config = dict(
    n_layer=9,
    n_kv_head=4,
    norm_eps=1e-06,
    rope_fraction=1.0,
    qk_norm=False,
    beta2=0.99,
    weight_decay=0.073,
    lr_head=0.00545,
    warmup_steps=338,
    seq_len=1024,
    doc_mask=False,
    z_loss=0.0001,
)
Each number is 128 + 32 x the weight over its row's rms, rounded and kept within 0 to 255. Layers, rows and columns count from 0. Numbers have three digits each. The size before them is the row's rms in percent of the matrix's.

# down: layer 2 MLP down (transposed), 896x224, rms 0.0581, rows 888-895, columns 0-111
# up: layer 2 MLP up, 896x224, rms 0.0697, rows 889-895, columns 0-111
down888 154:117124166197092165165141129085118146107131060168165112181147104156088181098097122085155146123143131133142086089164091112073106127124089056143100154072162117163128166144095098139098168133122096150085146113104163158155123144160159163105182161123104137190092079151098089116125090108140116114098102150167198046163150177130118116140111156140
up889 065:080073124148173128150153145111133148083143128148173132121159147144170095143147111128143108104151195105146152113138131107144135057094176099102167105113148106181065195149120145094142164143104092154142177137119100153065086165155096131130173170185147138049095101205209059128095165077129144110113147087109116164091116149140171143165155066148
down889 063:136176127126126115161123158137052038125145086200107172200145064169070143153125141120112169111128168107091146137113101117100131140120091139155158168104139150115150155103152084145100080117131139114135107074123128155153174148153153109100105073069102096141127127038129181174151165132118147139096179092092134113137117108172150106151116164094
up890 056:097153073157111134128126098156156128135108152097116107163180107157114091189115132152123119101092154145176132144114175157115055079101162143139163103134143146134060131099120112147084160093092112104157145172140096206097119138111103170166114140151119097074167144180195135133119121091104162106157135081193152036053119151154172104072110087172
down890 041:107122182202106084191129087126176138196079098105175111136126138142174184132133184114100108166173142114109119074124115154093107163130098099119131134127140154086138121094121130143131109103119110151154130108159083122037111163123121122115097109117180141196141129129093108112150108145087102158071170164089093180133091148166144155128119119087
up891 141:088139060118132083120083134128134138118188232137109020110197138186109189139172153098093078121106144168121132125118147080119124058072105104147123113146122151093132152140176102137120118189168133156130104147223124172188126124134107135146124107172089149090152123140137095152184106115087204109138105041121126130093141110102191125178158106151
down891 157:086119107193119079210060145094077069077127127134163183110128105140052090120162148172109128134110133121111133067149116150146151071200138105129164133101142118163088179125131120113134165152141191132164096101155129116103140116095143101128185148137169204070140151101130147137074119089136100158096187105121088171178109091072170138094118114137
up892 122:134106104098178138183156120126181092146106145104074118101135148086182138119132105075083099177173122137129140168167153127161093144143152201180106087154132151112120131151159176155112086114140097169116130091113072173065105038133056173086097053155114087117142082126140021161070121114120105110128149201097091174138141147142134103170165143098
down892 118:129112144135122103151156129151147106125094157110102105083165144111158086133112147126162139116172140125115114123160148149125121117146137180149134143117130093136180157182218134127157105129130076191131150126136086152149138086157078114024126120115227129125131096117091051175112093093134085124090079127143101140153145142122091135132145191111
up893 060:092133122195124115112151142153135094142119157121124091105127142107152120210185109112101129147149151132201039085147128145111152090069187120111144151060128131117069167103137151116138174137098149140115169166179160094138118134145121097160090131188078161076133175198166066135175170149056158100142131133133142149088139114104162179112118038170
down893 038:162112111109109114134110125098129123144137129112102183130195101119151120127053134102081121115169154143115133094187144044172179146120179104114095147157075154099125153124160140167162077145106124186137204148085083119175176097046133107013157133101159147150116126073141105104156120086113112152108138110084101115159136142107106066164148153088
up894 056:107165097100127132150167097163159131132206120133082150153115125129181148164141059136145131117107114142181060174125111090082163112129152161134159097148089080108090171131077144141141132100094222165115097120137125156073049114150084138125155154160093121088154156171158025127103183145103128102145126129144091120099112196114133118115099109182
down894 053:129077110090098140120142088141111149119101118145082142128075138136153144117105140140183096166126103126188160120125124090119162165138133163137144143124075125127108124132133143165101160161114137163131178129124130164193147107092106109129110128111193106117128169150113180111136088179106115156173134101122087185165151173102109163107125147038
up895 112:079134107148107133117169113146107078109201160087125133143163129151109219186091084071136089159128154095146086169148144158074123046160152137140133110162148114130110189121105171163113153129150117164096145127124068124110109175171120169136126141118089101095158098143128052134117090111108098072105156106098138145118114115134114146163135133110
down895 108:119094097133082129121140110165102123082151124131149147103131149144095140126113165091127081153177129148144113114179121097107140098164127158080139142152120132155060128181185102131116112124167104177071128146123073102213124131192133129133122152065146148114107114058033070140183126113109117105096072095109143139145157089135079125112126198139